From a checkpoint of a small transformer trained on Wikipedia.
Size: MLP 512 squared ReLU, vocabulary 566, 5.71M parameters.
Architecture: rotary positions, no biases in attention or MLP, untied embeddings, some layers without attention, gated attention, value embeddings, short convolutions, an embedding shortcut, learned residual scales, norms scaled by depth, capped logits.
Training: a variant of Adam for these matrices, 212M tokens.
Each number is 500 + 25 x the weight over its row's rms, rounded and kept within 0 to 999. Layers, rows and columns count from 0. Numbers have three digits each. The size before them is the row's rms in percent of the matrix's.

# layer 6 attention query, 128x128, rms 0.0413, rows 0-31, columns 0-127
125:564553516551475516503530543506500528471511489478495468480510475493502474471516489507517499498505544485504502500472529498497552497478490472500499478498503474478460485507505506511485486519499557505553470490491545544526494527523492504522526499478498473478504539509481538548480494511462488488456500523463510473528482511527450494514526550518518486548482492503510480538520468458523485510535
122:439531534525579534478498479466486464501421498459520516525509505489507497522501465523489485496498528517494512487514540493473553486521508486484528459501488503481476488508510464508518485464484523492537495523471543522517462515470494517505509506460502480508484480511502483495483544526508507526461510511502477482502525500479478499470481525560495487516478498486546458503488502509520511526556
063:525553532508530594486566505521516494471436507490519501496510507515496512548524480512500509511496496499475534509516489508495519454525494474509489488499517485469453523488504497493490476494501551495499523478507524513513461539485499470503519455451509487498505512539511483528465518525527445530465513510489537470513517488486481479529483530546521488537496506503544475515496476487486500505517
154:422501490451546483510427458487472478506504480519484510522468482486512462466468506517466475519497493513514506500501508477487457508488498516492524483491478520520540481525471519482545508492501455479507527523518459488466525492491518527504473534484525503499515494478524512489520488510503538522530517482513466545460502503500530533475468439510473486445496538503513509468499517529528507489480
080:590509483494466528487552537508511495495515513480491487495537498490495524513525478483511514509524505484469466511482477505512545472497493473477475527501530482517451504520538482541451449516487517483497521477477563549519496524504494476499543454510467500520489473512466500499481517505505464482467487510485507468522485491507496454541523536506519509533483447517515494524511462478507493491497
195:438497493490545488518429453487491487502517464512499522539473494486515450485470500521496473501490487507536522503506532474496482545483488520486502477475463514511527462506475521493563496477494475492517525521530444462469521492516498514517487563490534498482508521484541507483529519517497530504543506487516460518467501496504522532476473451494487488462482544508528491491490504519520514486479
095:496526505483540499514527485490497471442496507508455518464457536490462469493556502474524481501500460492500504440528488482516491510546514500477487503502503511516506547460498514522480504545510523491463480522508458523517491542474557485486506492509440496505529473470500487493572533490492490535464506517495534532488489514458503481481513493494471481522488507495475529451482510525517496494512
108:509525488472516486528504456482500500492489506508486523483454511507500518460521484460494507521535505503467467498472478515489515529454536505467511541499562494496518518490508525511457499518493515478512554500510513487496466534465537513515497482536476475510551475516532517444468444478512494502486493478497514542488495504474515474557440524475503492499521478529526512477511447523488535485479
095:499460508462440504505481463499488498515517499482503497480518541501521479525499490528485508513472538498457505508470487506493517472493504464496553543513454479472487478479528453482480531472439474488505515512515496463492501501496514490527524495557535461521482511516485507522437500500470526482471543529527497488477505455500542500467488560482482498514545490485541515498508512471520484506485
086:516492496492479506470480498495484506538467468510496508443476465522489494489440473474491501527508451494506491549487491493518497504484505490486483521457448509493474536494518529484539490517503486487513537515533540532456566516531550494486509530533495474483482537537524469486465497493502536458510476520485503448512492532469470487521504468496494516492503502538508531534511488535515463515473
087:522467511446463469477473496518466496509553501467499509507507478491484554501501508528522521503491519475468513497481483507503556496446497495512481534495487489494523467494510508494488491495493520526508477474529543501448498487463474506555491489531549496490489505477486502474453457485494485501517515533500497496455499478458505531503519532485481468497517442518531451517444455472486474490490
097:478532494494485501477525549470487505522508461496485507472476491528502516508434561501480483447532491499556470515479493458474481483490527510490520471478579503503492497456512504497523484500486502481491531469499459481476478497498526507472452478484543474497536496498488461520525497487520485525498514496468494517480527459500502516496484491499485515482510510545547510489490495512528474576513
079:516442489502474462471455571498483433564505462477518480502499466497477448483505516467504484544474470469521486478474474500483494506520470504494486518494551505482501557524543502541507470525485493513500523486496541502489508497497509501526495502508479484519521506511521517473503521475494500504513468493479484478489487530514520521546488503432490491519502493495529489505467448513505510465476
087:508498496463473508470474478519482467567466451477503482486499486518449473465476461470527502496492481500501486485534551508496502519481492479501528477526517486489499509526506536518511477498494477508503487481485516529502519513536522484522473502490478517513560516502547494468561479438468487551512462468487515532500493472445509483488487516474510500492495452542526505501489467500536473520503
089:489489483491548489528500521437511486426440526456508528526511539514529507549531465526507496483537494515492461490530477511492540514507490493532476482516502485499490489532488523533478512485475500481512518487530513495524448485485483479435508525470491530488512504515497524507446497507505491482532533473533489483515500495494484469473484508471526499537501513480481485485525553499454536498483
100:504482510517497500529482464506527528501449500491515489501507524502539504489465517489529518498489570500471473540497526453483468515453509521511461520511455508560517512520516521545543480500509484522512488574487502477513521511504501531523514490486501476501496485515485526485486520532497519499489464534455519548482495524485510494502507538490479501500506474428486466493459556495490475523501
093:459509495440549491462493464480514477494504553512491508480506514493472504497516519450497473484501493485500482466500477488521520478496508533547485488482553488507502549539485519538494502518516543524532486494496532479493528493511493532503468482482484512477471509502553515446539431469482484511524489462470556558509489486469494510507485478502515509513495496533533469502464512510490493499505
092:504534507496525494524531484468496488511435489508479530470505491513539512521480507476497478481513432559538521514519488478489515500493506508465527464495486535513416479519477491532543462494497515513487506525536498508506467496511528488496501520450475481458540500516488482499554488470558490543527497495531493497494488523511484510501469490477463516486489485493516484478498539547521487514494
104:452513485464563522502465498475539513453518533494503484525487486496509505473495494480522495507510482506486502502510522514546488471476482508528514523486533507499522500506446599523502500531500510518539498498466523506509496509471471526474488514472477528503519527503542497482517444491522522479462510476511544536509460527474477481514452482512549512494501509529452479506485507491513517538499
095:533499520503505512463496490527470530519530495488493496489461503466495527489549495522542519501530505503506522512537449539486494494513456529473488501500542492506511516536490526531479469504495486500475547514494496487516521476486520531564507480457466551522558466486484511428489487500534521509500495481529501545524484475481479508508492440466508476502454529496511479473474499501466496499509
099:491508534402532524479489522478505507557468541496491531481481531497461465515501509505496507492501524520471529468462498476504487499463496533518502479491521521501514551497502500505481525496489485532486466543500466489468527517465509532540503491476477485478544500518482530466524429482489500530536495473502495572496501504502520502500525502520475485474505491511521477475499509539470491512500
089:480501531459455501506459553523494491470476473510529500466488479504492498504497464494440460534503547487505486515486521495504517511484479491476481583480499506512518534494460536512505546549500509502487541501537514516480499507488478519458509519502477473480464490454521534525512485506481516508495521538484526460466476547497514501515472496462480465498485466513477490507481456516516487470484
090:498477466524517502510537446543506511476511484536521473496538495486550532490507508515484492499505466469534524506483485467487483507524483472492531533517482480462492456471503540463499512515515552499528485471486503496495477477535507475510479492535503533499476521496520499484484539542456469468478505518525504471499470494501470484508548482478519525494524523501496551474490470498552577522493
089:485485507492485483530483592543487464569480507499485486479500478473493486530465475496547530485494558530518521529473513483500482492475542540462518489473491505509508517502513481508517473472534519479475483521503517489511498514470515491481490552486502458543521507500501515505523483512534513512504519505474504473488536517500524504523508503519507444479477526525513504489462461528478506433500
091:486562517459496513515497498443514510520475491511520501500487531472520523483489476496497531509509502461479482502489482501506528519485499526491498497491517499505463448480505475460490516504520521488478479501519484553461505496489502502470486428478535543490538491493505477533529518514506486510519504477459494477477536461479519467450532524534513534529501476539544466523510502494508452570515
087:512500512529476473498478507491463534503519464451498476539521508530528477502502483491482502594504507559517513497519480532528517479481510482510497476510477509479557512508512494501477502510500466508510512506517505481512492503504472506499538488519511488511525502501492541518495554490475499536488454505482506477460494531491541490581442552533453516489533497500508473511520502457504498518504
087:498496483474543490488496505462498522473462488458503498517524484491496510492485500485474521501513502523538504517518476475519502471499457517468524462478480468514479458507461520510538492490480532498544494497494511502500465504580500478482448517487498513498513492492534520501500496496501514484550508437501524498543500500482468495477553479561497551474538525522544522509543498483533546516495
096:543513480500497463487473478458483514497470489498493490537512492504484504507441499482491501518532481540494487496456517518524477541488525467501557465498485500473471518488481501482468500542517474496523536491486506535503519481476537553509494489525515441524528524518496493485497494503507491506484482529483479504439497543500528520509505510550453516468521449545554488496518514530482477512542
100:443472498524533509497496491496533497439528513523492495500492544493474515529465545488524511511492465492511465484483511479525470444460536459574510520486530490488482498476492494499537540498459506518565522488477499484501501508475481537445514506506497506505446510491504466501490499499504517526536492532513517505496476532479503480487493456493499533502489479466466501489543501514470511539477
095:492534475532514524509476532527515551453479482463459471556480503492544528521455519503518480483452469483527508516531529503498450473493532514551499499475488519486487473535508562480534479512513478474504487489481497493538509481531478498482542528458484498513462504492481481484525479494495485525503509481447514494490498513520465502529469517486487472493483518465503498463518547489488463495511
100:470487507514544525488552504507484529481492532551495540445499497480454474499557485484489517502499539539541508523498451493493473504500510531486502512473482514489508529502483493512500536469504490513505495542524498478464515499486471484450490495481474498470498510502499528511549504473510505477541526504538509540499488509556508477474524452545545531504509539545498493482492543524479528503501
091:503519495556522493523549558513516536500516502482473479539479540458529462516507523488481449495471485508508501512528507471464474473466513522501466466472464502539487486483503447529528499473507556519503512490508474477486516516500472477485518531502483488492475503520494508475495581519510513517471501532544498542523495501506518472520509552501502479492510536482485509482497515531470469503477
# layer 6 attention key, 128x128, rms 0.0409, rows 0-31, columns 0-127
107:465554497514459519520484529510509494464530486477514524499510527494491474486486497474479527478568510530497507492544526509458478525517493452520533494499484522502513508509492483533558511530521524555482509518500485547499495503495524555554507482502530457510536474523530523515458468488489487503509509516557475506500468493510504528535468538484518468481492486471474497512526515497529486538489
114:502543510560514535500557528539478498460507515512510495441526515503487477511539516503527522511523500495483460510502469489461508465506503506478494502523515490481477517498515507525485478540523502533499494485506500505513491512467506436471518447521487499492475463502507494565503501561530496505490470515496530496511463479531484506515542539492531538544537509520460473517503524488493549489488
061:471549477566539565527526486481485484494465546539495515493506502469486482516505523517521478503487504489514485506471507492508521458476456522540533504480511474483480425503496522512500509526511468480502499517529481524510509447499495496468514522471503524517467518447504482527539483506489508511487475496470546470491467523494488514451538471515503487538509519540483527472498499521488490520475
159:509472489459470432511420469512490502510550455506496497559497478484515493490473489513494492479479531497514526517492516488513496566478517522481484495492464495519527470507526521486554506474477511492517504495497483471493493523545488518533470543517516478499525539509502514440517504490473521502515511494515465531513523507514532503486466490480493480449454511471530477504499459485495498459504
082:481543489580515512523477484489502537507494512509478506528498494504487481465472518495515503496551506528528508491526516504488503548494514547537530485452473515496572446515469488507546544515511504504527508500529457502461495465503483562545488547480480493498477550471556520512530506486478496487491502505524516481523513499515521543513520483490498494462495485477513505487492506497501511493514
215:504498495474486436515441476498480502514539464504497521563497490481514465501471494516486490475500531490530527518501511493509494567484507519463500479482450500522517475509508522486553498477488503496514499507516467476479503532532496529532479551479527498498534539505514525458529521503471521522521512477522460511497527480508516521495492483469491468457450510486544479494484441483495503458489
099:481481540500523483494523503489500488484497498520499483544488517490480506499482478485517534524502529527468446511495487527549472502477504509564501517493530466487506526464477503513536433479516509491473486467485531505477489507461449530475478505475472510513477516534507490471532497483521502456509499504556486539487489498467527441463512483524472525519500491503519473509523474496444484548462
100:519511515493519483495484469522508568505500480507480505520505460494514510461481497458514485499488492509455481483501496493486453507480538509523492562548560512510544473496505518529535479519531496516473550505470501482492488471474450531499518475478512479515520472476531521467515468475529512493472501525494502554512489536470519475544482532522490535486496465506512526486474548479511470529504
097:483524516477470503510469474508495528508498442487499522484478422507508519503507492520480503496518493474473491485533484488472496508545505515523495510543475476511517455493506449525528480481529510524476518539502500471500464516515465492494496459510487514489459496503505541525484489522456506492535471535472491531543468550548505540470505545491507542449517478517513516498492505542544480496490
095:526497528473471461482480497543473501519543510484521490482528490495508505514478508454502519482520553482439515534520502487485506491509571508494520510524494499477475503526472498529508498459513516501516464486490511502528481512540499512453485451604484490514457494510505505466450471479508469530487502514495501484475488494493537492494508518458517491514492491538499491523504466501484544473531
092:527483519477459471503489481513498525502538501485524538502470467521506551450533489484480504492476488519473507466472491526508507537472517494508535491499510482497509449518494495524486489519510508507517548536476506539503458509517499502480511478480474467508499526488537553556495514504507472534485497532519514534522494507491478517488505529509546504438525470483491555503561540504561507494513
087:470498493494467457508518542486509551519533531501503497440476468506515491522473490462494529507459500486517498523497467475476509459500499466426516512486565494513508517494493506451494541505508500494470524464490482494474529499520447475516489473520523463498497506478493470542519492503504470504504501468507482502521474507514501469472440510500484480520519544487541538503508491477486518453535
091:505498511539476478507496564524461455524495499465478502529480505491490467457482518511539518527498499505511504478473510519500507527457479504490541462489562488473486505535457510522480499513488511487552494511495452485536534471488488505526502501475445482520476544459533549461510477485522472524461520494556517478488489541508516503535524526467485460507500496492510516515489497511512518509483
091:554495544441460519486484493486488501528487469497462470516532473499514510452481500480510507547470494517486491525451480514529487513445500495476499486488516473497505483506508507500466522463476491494509514503512519485538491484479463491498526448525444478511494466479486524438488467483458461525497533504533480506495478479461498484523486512465513459506524515466526504545517502479459511469507
090:479466480519534504507523513503496474527457490528527495512507475471477509479491521500541443514520450461488492496489515476493504528512479490515486481530474536490526478522502501505517510528536480487525536517501520456492499450461501498507493525469531542512517521493506514522503508518496512454513487502422528502514546513502527487535533482546498533482498491525487554475460453505514465544464
096:511488485494477449516482466516517540466484504483488469489528521487507525472543464474523524451520471496462516480499526494509510504506515483522517499507473482512456519532494537511520529469506522513460517564467518513489497537508513516514489519503476486523452496513481472497509511520503526491492522463509540505517589491480468444486500549484501479476524493539492520474482479535534504491534
093:504488538479518483454495474528522506453508484516471535501477487514491517438512514446484483524506473497547504491475509482539478522468485499505532505478526492511517545483542522497484482508480482484479521523480538497507484492491508491478500457507468472526482502461521519472520449461502469528497531542527509554494496537475487467537450476519478486497539478521480537519527477457508503508527
097:510494514478498474493510488521488518505474502540521469487520504504475508535453480468535495447465555444507480545480446474510485467485531454494524496494514526490503475500556514499514509490515486517469472501481512461511514528476489501513510510533520457502531512492496493470512445511510519510490479485498482519533517470520476445447469498514564521525515519494501500491495506481490554541506
119:519463527454492456469479484494535513480523499535529461458525495499494559479507476459525501525457491513488529512488520503506505483499471501499466549525532500489532520491541550500455501495498504527445497512480547512502464514468507506470504502537496488499504465535519492478505472461520485515457485540483495524513518508445513466540476527511504487493503472507464458531499485496491497470528
103:550458496486464493471463502513485496523522500474476440514500540518483544486553477477489504534438489509468528498465508531538492519487564482522509515504540504495445498537507538504454478492498519485515507513434525480529511480502474516501512473531510518516534499495501516505466493490516500528477477512503491536508505538481503485493493542452523493504479490460491509490508471480525523516531
107:511462532408473489451495534546498501491481488477476463522495479506503511452519493437470505456491512467429536464494499547510469466508533493526490494511543510503476514498498521504495476478480495476508523506483518469479509514503498528516490467500503487523521501493452502493490470492508495499516501515499499544497501514525498442500460512518513484499536465502479513514550515489521471484534
094:509543565492495482488449526533503482512498509507519484511498472514496521497468467490524499489547475543459497492503469481532502505495463506512461511523522517503522483513502510526508485551522523545511514497477469501498491489477504539478472477518474519496440518533508537493504512476517490472500466459527494532540535544493508509491551493539554471496529488507460447487545526495484482509512
088:506505511524536506507533465532499489513502511458494557488507509512489523524474515538535520554510517524547468520474441494485481478514501500489536501502476451481509463482515510476525456508476475493478463544532458511489529510531493494510516507473489497489483485506554538473514555545504537507490466461469484457518448482493508504515509508482497500489506520544478495492497489503462467527500
099:509535522504439440516543577537557504487523471494489492497483478505504522533491477490510489464459535478533526514480544504503486489482511499477437522525501515507469531452516496517488479503471524528505475484477495478475519505504511524526507543553510490483481520498500484511507523503513457490513534495490537475462505498499490491487514527505469526500488440465493471512522503478502475479475
095:460514510444523510540490488450536527473505516486481481458509475514518489523499475483501475508513506510479512508486513471482478477545517520476468463489503532541497477496494483507489527505528453514551488470501528515460531534483477471493508451497550522488520489509499455513524560499486504482516524452488488468512505456467471522462514458515490511535504488484521530528482478477501549499511
090:486541492517499548525477506479491486488490514517499441535468527500464500433475532491481522501517480476527486495509472504475498535505461495535489487475489489475556492553450521523524499486545497497526556504478490517542527492506521487495489504482489498517510514514484472506488553497511523484514500479541488545512518506507486557548547502529462509476472458496517492457497507510520495473491
093:505487471479473478453506501519506515482482499531475469493512484524485518523486531479492459458499506460561492522449530483490485459522576510485475525506474478503513483485515520464500495494512480520480485490495510496501515500530516471510520438534510471519524488497471484525469488546478461532513480535466490517494472466473503478547522513524502495503494540515480487518479448469447500463512
093:506497504456466450484492477531508538510492524521515475475516485495505513482492489455478528523493555467496499542522498559492486453522528463540488497534515487507457470518520494479509526511505493501470518491477529519518476503506480490455513499485511438510517506532434499480478518492548471483464521480501506529521520495473482496503510525540522479464468518504538465500475528485550498474521
094:474448531490496483464516485512513456507522553493529519458510511515546573488498471472475485484506487491502501502525511481470509477473458505504503527513506470491504541472511514486500501507541513483402509501481524492518471531492527455485483542515479521500461520502517522459483503422505487489495516524492499543524499527475496481493467515501492489498542523510501472479482488513496514481506
090:481494495540496501496503521516532507554518465559550499533489569473489537520530496488522512483542511535526487513487507472492490473544457525500501459512487522466518547550487559508504477484508541524475497536533510484481508520522500521479484535500484495518513502528498455447511494489469487525491529501501525483518541480513487519544487541480499493504506516466515496498520506527532484480507
095:451487489468493504503518526525484496464478513477483503524509527507496484494496485473497480494522446492537537510526478517491504490492529497544497547488463490502524521445491482494468475474437481465496504479494519480485470522492540545489513487528554489499478518508503490487514546441498505491514476507457479535506493538530510456454478498530483498551491459512470517473519527480450511493484
095:487538502557537516526514546472448486488505476504502498540495491475469450505454508497517533489474507481513509519517452471498545504482512498545501505489464475481473504491457497467559462482490516489484508505525492466463513532494519487501485570497519537521462508466525448484523521541511527511510521501474499527493510477535516508484491538505481511514518491513558496501524476517511517492492
# layer 6 attention value, 128x128, rms 0.0418, rows 0-22, columns 0-127
112:477536475503497484494504488528551504496496523486479532468469518467484473480493428504506564499549507528530506521484504490525532498483441482532461472486510468486511501510487494485481500476512487482525495487482472508553471518507476526488476499505515501497484487507486504476435501470544517492488496514509492488526528520514502487492503502482503467481520569477496499566521557506531520480454
105:528458499515455484518482517483486510508473496487526495501520500450524508486498472482526429519482486563504539460554495508518499483497454490521438507477478484493493487525500470467483490476475493490486500486447476500446553461484457496494502500507488505516529515503489516489506499505537488452512491488478530506459496496515504469519459484501523478492454475475491536490527538480510467476526
100:500492527478479506503509493509507535478461508477491479541473513495469521452483556492507430471485502506504451475545487532492485502524429459522504533495493477535499473501487507511543501473557483522477509479513462515493481476515513512487497513561498500453468505486475476462489536496528504500489532480508519514484534488494457523506505527485516505475521488523533498464465496456517473503516
102:528460511517479494482513536532516519512526520537461477524473546523498513513513455516480551455520479524500499563505452464512481534498567511524497520517526483529518489522479517499505535516448516540503520498515525458485481493492493494535519486455510506480491487486499510516548518513500500499525531514507502509492472453498508482500477497485521544486500490522471471492481508505504435444492
108:484530511502461498495480512470545514511496529503439515484477573483487490479490551494494518501482503515478481541463460492518477478455468534499525501463475543479493488534489502546495501502482467464496519524500502495532501517501538537526549468528503499466495514509537486523462491540518484513491530512491517490493467444483504529535525487532471491496543491468483520507518499534478511472477
099:489444493496498494495498500505504491485516478500549477501506505502523512522553518502539521465519460502488518525484527463481523511499517474483515521542502463521511488479516503500493493492439464499488516530482546527514514477474504456467495502537483550494512482543543492537518500506489524517514459542501464487468496486493512483489473484482517452484473532531488515530433457465476451471521
106:473551498488496498477510530526497492485521525492499484481488537472519502504508485540505442499500548527536521528492495502472549506522478494513512489517520501451516494529515530465487474501521461477463505543477475480473533509499518496467532493499489539560489488453509519461491500492508459466477551483529528513454467508504485528492559525499504475477503493434515468495502518495517529514497
106:498511496502468483464505463498487535441483478497564529509508507528543503549491558534512475510547516481501514427516516490517482501473499496496481497549523467460505534500541499495488511455513533445519537448509497456472530525487511500529537495476503478497499504470470481535472475511462483506523508542479494488515512500477476514488497529482484490516485521469500515487500495483513490518516
116:469467501504520487494514502554519471505470513485495515509440462513507489466515517493465478517544435459498486556524519511464503508532500499527477519497506519506498495497532508474513495500489456516480505550526512533476492523481562484495472518531546454539476488495497506550504521495489521494486526524494509491530525508482505508485496493524484523513518530470462430505454485521472522479501
111:501521505500506485527485510540516521500504494502530455500504482518517517490525493527525491477472483485491523510479502515521475516481459497556424496533493502488547507512523487487498453505450506499468441433523507524493528483487568484503523496463540514483516508504539524503429477516494513504503526520490520489488536510518468501509458522487474511499479433503508477486479496488480493529492
118:479474505520517509517499487472496457537496462563491512479499503464537513499496504466477516492424516533481517480556531474542508497516494486519524515463525495535487507526500521506520493501528491442473524513486494536518476489485460507482498490494500474538512496481524500475531486507502471520466519502504535492413475484484519524458503513507481488492536565508529539502487528493511509499500
117:508526494481509478508488504526493512461484538477470477478480461487524489529519502499535513510502500547482500469505509529432503493467495500495516488520520538452519474450512476502516447550541507524543494541532513520520530532495498482510498500540545556565525480508486508513476517509504528485481488485528483490540473525491497507491495495501487469540507489450491463499490483495546509511540
103:534501470534498468505501518542523493497483506537487485507515532536444503493518488499511549494445486493462464502476541454491534528515528504519522497497503428536490487534516493535490514533472514513496494471556476504489524443487463495517465502489488516492521538470498479495485476491509499485515505484519543504468454505506483493501533487502500516515503508560522510546544517482455503500491
109:506436504496522518495501487471539452531479493465503528492502472543498507504510485522487464543516532472493457522447517463471467488484476477503464505484503524496493487488432489481490490489518466494490520465544498531467493440516452489480487487483523521457502523495516488503516491463493463451501465483480481508525535517518535516505486495473507506493495520443458505520485475523528505505493
109:509522501513510501485496497503471513487504481504511517511528505522463469505500483517514583479469502448468522451479534489499510515523519500539523498458505524498471497485462473547511454498487569522492498462500535504544481516510444491494462505478506505453534516490475475498513500482463502503509487492533506480529466503485506512500531485504517486514475482517528511512513497445541458508564
106:500458531492482487479479492531520490513524502530479508516498498525476507527514477526509514501521467548471514491559476506525516510493503500526477503495498511509497493494492521514500476456476542553503462515528521528531541465472461471502513489529465525515487527517534458519526484557538496482517486543446489503513549496431516491529485514520507476488499502550502521518516503498520453481542
102:467475507472504514537501509458420501492509473518507480490527531450499503508521478492496473534487557485507497541502469463514525512519510494507551532490485558532468495498457476491528465501495451479509506488513524484530471515523532501510545515499443528512478500516527492525471479499494485492521502523484451475465509488488525505494520511501554533519490457485500451528478504507487494499514
099:487505529503507518514513486502591498494479474536547505516500516498524535543531502517493506518512448482486522550442535531557504495490518476498509514495462438490481497508539485493492468482463532480472475452543489533483554491524462513484468485497460504472506499509491533483490488489506489508513519530526517489497493525472517509518484502490493515470473537481508475482515477512495464507474
096:514508515532504483465494514483493490530483474498500515497528538511549512514491501528476562515530519492531471502504528503467498498530463474513517488523521548488505538478519514520492480464494522459492505489459502522560510493494458510520497520464474521419513500468500496525493525514478486482494508556487505513553490497510510561519488521473524480488484525474462450459465485488528489502506
112:486489496504515487548486500558453469460491488496469512479501460509477485488490464490449558478516488536482481498468511500494504489521494537476537477550504493494491492459486503493524431551524520454459526510507495525479446487490482490482441480503524504536481478518512492475516483483487518483495511518509497519501520483481523485512495513523520511493511516510504501563516500440453518510486
105:480491504478509505492506502589507517488516488520507510508510516529479505473499503474506501491458491483480551465552510496565492508485521489508494518488483509478522490519508529428493509485465542492450480533533509479528465508534543512492506496519496498497512497428493496500495495505453511510481476479452497518511535504482504501492528490488477539487527519468501491507492483591517519487502
117:508468497495489499515501487526510531495485539473484508517500499521494517520525509516532511502460497511478526537506541455500499503493516519507507502475519533495496496557489503467501477477492465514459482530516480547492451500461511480487532511474491545480522493455542445512508487502539517549517433515497512523559496480541543479490536475488546504479501502511469497559461499519482514487483
108:490544479477512529508512517514467501449517495489463534509483472499503541520507493498438441485478456497505513489499509507516533499485506519479478537514517497518516547507519479510537534483535477490488509501467497473487533523514496511528556491494472487537519480485476561522484507519504526505480487492539505500446420487486433494491472497525493478486475521505494533500504537514531490510483
# layer 6 attention output (transposed), 128x128, rms 0.0514, rows 0-21, columns 0-127
113:496499467520473514510506477474509466519521485490535502556552506499474497541492526500542523478481516467475501488519522483553480492529513526495499530510512549495505522493520486524529537522524496522496496492485531517465508469512526535503525475540480464486515510512521522553554548512463449515502518488512541524538493477511537513496488489505485533500470468437491490469510489534483524513536
106:484479501467528492488536510517511489494509514527479507451497519556498508484489542509527493489465498469477477491442484477515472481485530510507539474518489487467494524467534508509511487526552483467506510510571495520520473509492511500484484446523512531455480498496505457489486501507466459518483487513537465463547546500487498530463516456498498553518535521502475497487503528503502491550492
097:473495463465529457510493495516527496509573517536479495484525485497519442484504444522527532552496496499531532474491510495487473476466522527508448484496494554452521557484496501517474506528480519489542476486522539477520511560469481517515503495462516521512505504519505498499504512527510473490511531515524503478528498501522509498452493524483509489535530530515468492476496533489501508469479
105:524523532443504455497466498487444469493489504509475496477527493514472510488485530458486481541529523497473507459496527489489493504469486494542492518515512508528465512532492505504471486475509489501470530466473474551534520467522508521492515532510488505503529472504463482473481476471543518501475492546491497489497547560482514487491528500475496465514516531472522535509504515570458475528492
114:463510505521529483494525479544488511472490527447528512492553466534492498506508470523518553501532496548479492461540494497497541561531498493490485483529541494488488508504508493524517514512498521527470469461550526506483482512554520533506506504489497491503538517462478538510561541462515511492500509502465491519525501506527510517484499494496535473530468514500543479547486529518504481498491
106:515520543528468473504490517474508519520457513508502528493481520482488509474453452498435523540477512465502495512479521527486491471520490503515488459482527511510509482515478492446510479511553479478472531489516489462479496526478519507518500517488540504510466490504452487493432494528499547484456478497473549516476524512479472486491469509515467557481527495468512488487515522508484489535535
112:511452501513520505543484502479481517507511480497523531489515505522526496486540520460488492477497444480501517512486532513522476480493539498480487498453471470497489474484514506515484521545489534509492488465525558509516460547479500499533504497520501462442521482546433477531522508492505524509511506510476466448525527481473526446525497464517469477485492485495508499453489499467533475485486
112:527483493501505505488494549524506498530460496532459494501575555489490506481497461518490490472458515495495511560463458502492520467522507487524509497510531474531521462481470452498529504492523497515479478544489449499503483489500477502500484519523523481472508508505566471476530509470517520510517498501520491528480454438453507466489484483481494509500508491538477483510506501511482528458476
112:503515525510482501519503460494458508515502491537523521530551486479485486487518478498486500509511494536514518489512536484508549467510469480486517432515509515502476498568508497517487457467500515458490510500477535458479487521499498468497487481516488501472515519519447508493511475550519470533496519482502533499461479477537523454493498525567475445468518459525509528494484497506502518542511
113:496505467488504506482495509513486469498501510534459538532500542499475461520484508468473500479467500499545451537511522484500513481515505505519513475474508471526506498459528500520463477444521467495477489497524530450483486499446472553519499483566492515528521504505437460494523537462518479475480478487511481543507505488498505508505500494528536504514542517488482501477514543523548501515475
115:506517538492534476521528504475517461473513520489517477465492475544500501520536501562530486517512489542490505468457490502496505474496485511454489505524489545472529499495476512482474533549500481536516486509520543472493522531481485512498527506458498516507489508504511482482475552483497528492497510498486473513535511530463488459538455476518477485484459431469482473522496499477531443507509
120:483488525523499525489519494541507513527523449491466510513538521493511521515462483491469498500490496478549507526517524487539478516496518479515501486503473451515506511545500544513511505487451506498480495462513540459449466482499526498519506488492484455477492535478511483536470483501494512498484496524460513501451518450545481501525475520531498566442475460545517502496503493480518509464484
106:476502494484477491461504474501497457502580497506494493500494510495554489511465550512498508476556497547514528492518492505475467505494523499514456522525494547526503554480482511498540506489530465508512497487469442484545496475546509517491545502486507522510494453492465501496518513499507530474476514540482473504563519532488515516514481503471505494503509518463508517490509517521560489530503
111:474549511502455510484523502513490492505489454482500459521503500490501487487513464480514452511429482536497510462537518542544499468512501517447527474499499512509486511478526489483492502504500475505499497537470502493506480541495547482441495516531487546539486500488494490505494524561520511506517529507533535470477494458446509500499531528515475527472514528516556484470480512473494497513491
102:491510453487503513494491470500494485515549493510475498495483506473529523489483476544472489480508496526481500551508471506498473536488499514487509556551461462529527508492502503443508570509508513513526524513472437489493515434520496521506518530484485485543447490488531510498477532494526529492473490469488523490498501519508438519537483532505471502489525474521488493504512463500466490517479
106:473489516493539500542558502482515476512490493512501473479506495505475493500477462469498528516480504488491500507531502489499472482482477498494527520509512531529532533498472480476471497482541459477491518493525475482474513471511517531458472508486547518502502465502502502453472498445499566530485525485524523523465522523502468500497477485542520535509462544475467531504519538560468451521499
100:543506498547481470475510507491522519471478483485521502500471458526475511509501486533465507461502479481556486537520483517483475522495471473450477469501480467462472445496541545487513506495454568501499478504488511542482486528487484509472494520484549461553493472527475480489509491480497485457491494490474539497491530528501488512490492511504485458514506536486468482471496518481456498508493
099:494514467524485483483510459499503487524548504477448529500460536506488474530460492475509486456470494537471495457533469517477532466559498528465507487491515533523533481501494485487472548481511505529503548513457474470523490496489518495536506518505535481495455498486515453499486521492463492436503481472547496486518471484507489474543491478493498491537483538510508505532487502487522500524509
093:490521491465463494474497471485487501543518511501470529505514496528504485514509443491487505485470505520475506504510470510514486518441519560471473563494487460523531449512505495493544516537527503546507462512519488488467533515509493507492525503540514453531501514508488491481501485520529552526498534456524496489444481479481473455524496520469471514487516494537510481531535488499465510484495
113:539501507488494502483541499482502491504483538512535480518478533472515515547509508535550472509507484492525543509519535484506503441512503496526527507454473516455480515521517541446475558468491487495512479498508510485485557506527507503482513518495477472481499488493507535492476506506514520496492495491487512516502483514510469494501465511509493501534482455526521517457446439511525519507584
107:527509493506481513587484536476448507475505544479463512517472482512497497521562480493497489503528472518514464503509511508484534459489520443500517470505514506553498493500487505533469524500516489488515538505483524509488502443519488504495469497522498516526529521542520460488534518483533499463558485508497505498500470494499499534470505502528485479524450495484500530512470538523479456512473
120:465548503559503528481478505487473484518471476493491486495518476494513492477519488502503481501466481503513503476512505537489495499473494498477516451532503498496504495483511516510471492507498460453465530487479515500473563470524532453522498463496532469494474491522438533495493525560497518461493524498514508502464484528471490526486476525515465506496491512433524502484522536566533482534479